Part of a small language model's weights.
Size: 15 layers, width 256.
Architecture: some layers without attention, paired heads, exclusive self-attention, an embedding shortcut, learned residual scales.
Training: a variant of Muon for these matrices, 263M tokens, 8024 steps.
Each number is 128 + 24 x the weight over its row's rms, rounded and kept within 0 to 255. Layers, rows and columns count from 0. Numbers have three digits each. The size before them is the row's rms in percent of the matrix's.

# up: layer 3 MLP up, 1280x256, rms 0.143, rows 652-671, columns 64-127
# down: layer 3 MLP down (transposed), 1280x256, rms 0.114, rows 652-671, columns 64-127
up652 088:134084120133140154086074141134151133110118113130092139051155131154106147083139093152110113119151135144124170113128141171121131158115100117137099089100136124134146147126172168127107104118092143
down652 093:142124130135126110143103110136103152150149136231160119174134149115120163125100123100131135117158137137141098134122149144107152127105147115142131151091115153168100141047081098136139120137148107
up653 100:151109127160125108153159124096140170110100109141080152143132138103156153144119119107127108175123115068141157132149110126117143158068128121110146106102152146120136137143128105168128116077142151
down653 101:148148083158138097139156125145110149078126159142104121121130115129150142107099163135120117133131167155080113144152181098147165179106123124102116089090129107117110119124175178127122125141145157
up654 105:129147102158121120141140123124156157133124142128157130110187128130101131083102155145127169152139079111153146122154150120103118118112138168112137124082113123170158089115073105142151137104102137
down654 089:125117129149132128148150125143139088106145157123172137132180172180107100114095165124126157111115110135078118111115136089099116140119123095169116142147095109104169146068098157170131085150123095
up655 102:125153066093110089131141122107112125117136118136129164132111090116143149150131119113120125124104135147169106139141100121105152116092123124140094159144138147092138149143098114097143154120123148
down655 106:154111124119141125134112066158114142141100121132134149160125124125170129134150116103051187159174114137140127116103130138150135088130125156123115152142153174108133149152119145128165145113140108
up656 109:130080128078123143123077148147156110105142138104120128156206127126161135137132135114152143121137110144098070156116098117116122152136149116121092124135145119152131177201129110150109112129130129
down656 102:178098141073123120172122125131077118140140108129073123133157117141139170110125125162138146112147118169090101186135102136107147149101105155116126096171143135112131154152179088127110114145136114
up657 103:101092130148116139155155109133162159127117141091104159168125172149136107088158128159183142134111161164131101167137123105125114088152163119173143154129115114134118112113115139095127157097129164
down657 108:110143123155093132118096101133128133097150110094091090151134147157131122124163145185144133083164183124100128125150142138118172121117114126163101148157131120109120115165114133112081167160112095
up658 097:134108136132127082146100095153094156140163106075118124120139100092128117124114158138136156135135190142130108075095123138106178135089129153082152120099149062123101159144140091118133203113139123
down658 102:120116109123121111136119137125089097125133151095098118103121103111127122154153156137144163122122133092119116141117150150139099157146121097173123133158140124091133139097126160101145102207129155
up659 088:159118158164136130109143107137094154125163114122107141136177142127157087133099143114153143131107182161132103137154110132144124138087130144091116164111156125116135115159170093131131141143097131
down659 083:088091113073132113109113135168115099124131140138130102123131124123151114191147165130124122099116116155144160138140146120159161134097115104102128138131150073079119117095109121117115176135169137
up660 109:128126097095163120127133112104142146139188105124119101119152124112124126106137157111083151107145089126155140174176105116095106119098148118115117100179129116135123076156157135119101132137163111
down660 100:116088096180070101127100096123112107114169134144107138105161089155112123127084094115121156146114140132102138141138099149109111144102121144113148126178122111119152146167124100115157158154119114
up661 094:143101118189152079159140114110159122132131136126135155081120138152152142110163122116131141073121128127140124128106149143138139133115149147118123093151181136086112151132124146128137097206129141
down661 094:117179169062121135117095113106115136124141145102127159128123135096116137136073105094078093133085136078106139136142104078110143126102108124116144144134128154138127121150104132122128130127113141
up662 108:128130133152173140110116131124134112149098117154101141152145153106129123144142129109139169073093108091120135131128083098116155121116139113108157126104114131083107153127088096104141145114154116
down662 112:171154161123111158137129108126107142164141118159092125170127122178149126132103112097091114137114183125094098127131134100128110102161145145158142100146127092101158159126104097109134077149108104
up663 102:110147138097109192139146123145105120112136097161133173124136144103099117110117142120133092106141136134156143135135084118133143131114070156137127130135101087144146111099121118133121139108177091
down663 100:134146091117153122122132120127110140082133122133108131161133174098148141204161135143148156136117098122157107139139138110129121147144145104153112150135077151147123134147156136157131046211148102
up664 094:141127108123127118129162128128127121095104122100140123117120145162146161112166127190154124135127109127062134157124146136146103135138091149134191129154111117092126101121095121103179138145118132
down664 096:095115145095117117125114100164148140123112153147152063127097160152104129104082175080126053141142144125143147137147099098157110158135138114138108080119159056114153138123138078112164107090101154
up665 081:107131140108170106118142133102135137118141096145158138125155117137116094110138120130106138134134116091111111174146086143120118156108145143139155103144136113139166150139100105132082089123129151
down665 072:090134151141100129140125116120132136116130113123132097083164137117130144129136159146090115119148128130136129163115107156128166170095111116157102144137142131118105144123127106123127127107092153
up666 093:146158120134132113139153102145102131093137120091161129165110095124138124124133083156142168098100138072129079119173138162123140161117116093125119150124159109119121147163118114095157133136068137
down666 099:130139120139102154119157117083117134122134095107114132120124141128117179115124095125127140095119137115127087103136129154092133147115111088149126101143147081105113130116123128106162109136119141
up667 114:091112131136160109154116117161108106151105131064151125111126144094172098140155105099118153117132168141131107085155104174157146175124132114107117108143120123124106125139131145132170117123171124
down667 115:116108146123132109173120131118159128149147137114136105128119098090119121135112122132143138110138132098130133124072129149143110125100186178091088120159099095143165135110156150110086142116129119
up668 108:108183135132063081130118115099120155174104076147147145137095119138125131160142125093098136134131131128132105109090082126145125134141114126159204137101119115104131123142114119168149089129135153
down668 104:130088150142094117076083111129167131133119078150099167129109132136166139096148128119129141089128147137161118117134136122140105132083116146123155125160099114104133134106139163139133119171117120
up669 098:123145096113121125064116129076117148162140126136166096168130111080094143113118155145129090158093145094140116115155093151097173171162143132115196131111142163139125135117142163152113081097131124
down669 093:115161112134109101114171133123159118172117130223152167177114120143159166106178119158150102145172075110122126138167126130172174116094120092111118153148116159153155107123110112136125102094120120
up670 109:156122125099102100126100140159145101105167149126083100133151200106138138135115133155106152152147167147124146142156103118112128119136099081126155109100122134136161127101102088089109096139144113
down670 108:141108169111090111115117168132101124121116119109100127161123140137122126082148127152143075081089136104122157146177101157102116105159121063131127130133122131133164165109153142153108120144116173
up671 085:133088127125153126089087084095106118134118122165082085139109183088067138159094112103126129160075141122162106152092132070126118090127181120087148116131146088102130149096126165083111152127128125
down671 089:138125154113127135093142100114113121163121129166097087183117104130136130158103079119097127156115084141112142134096111086122139127102160113109094169112139127112163159138159125131124070165094159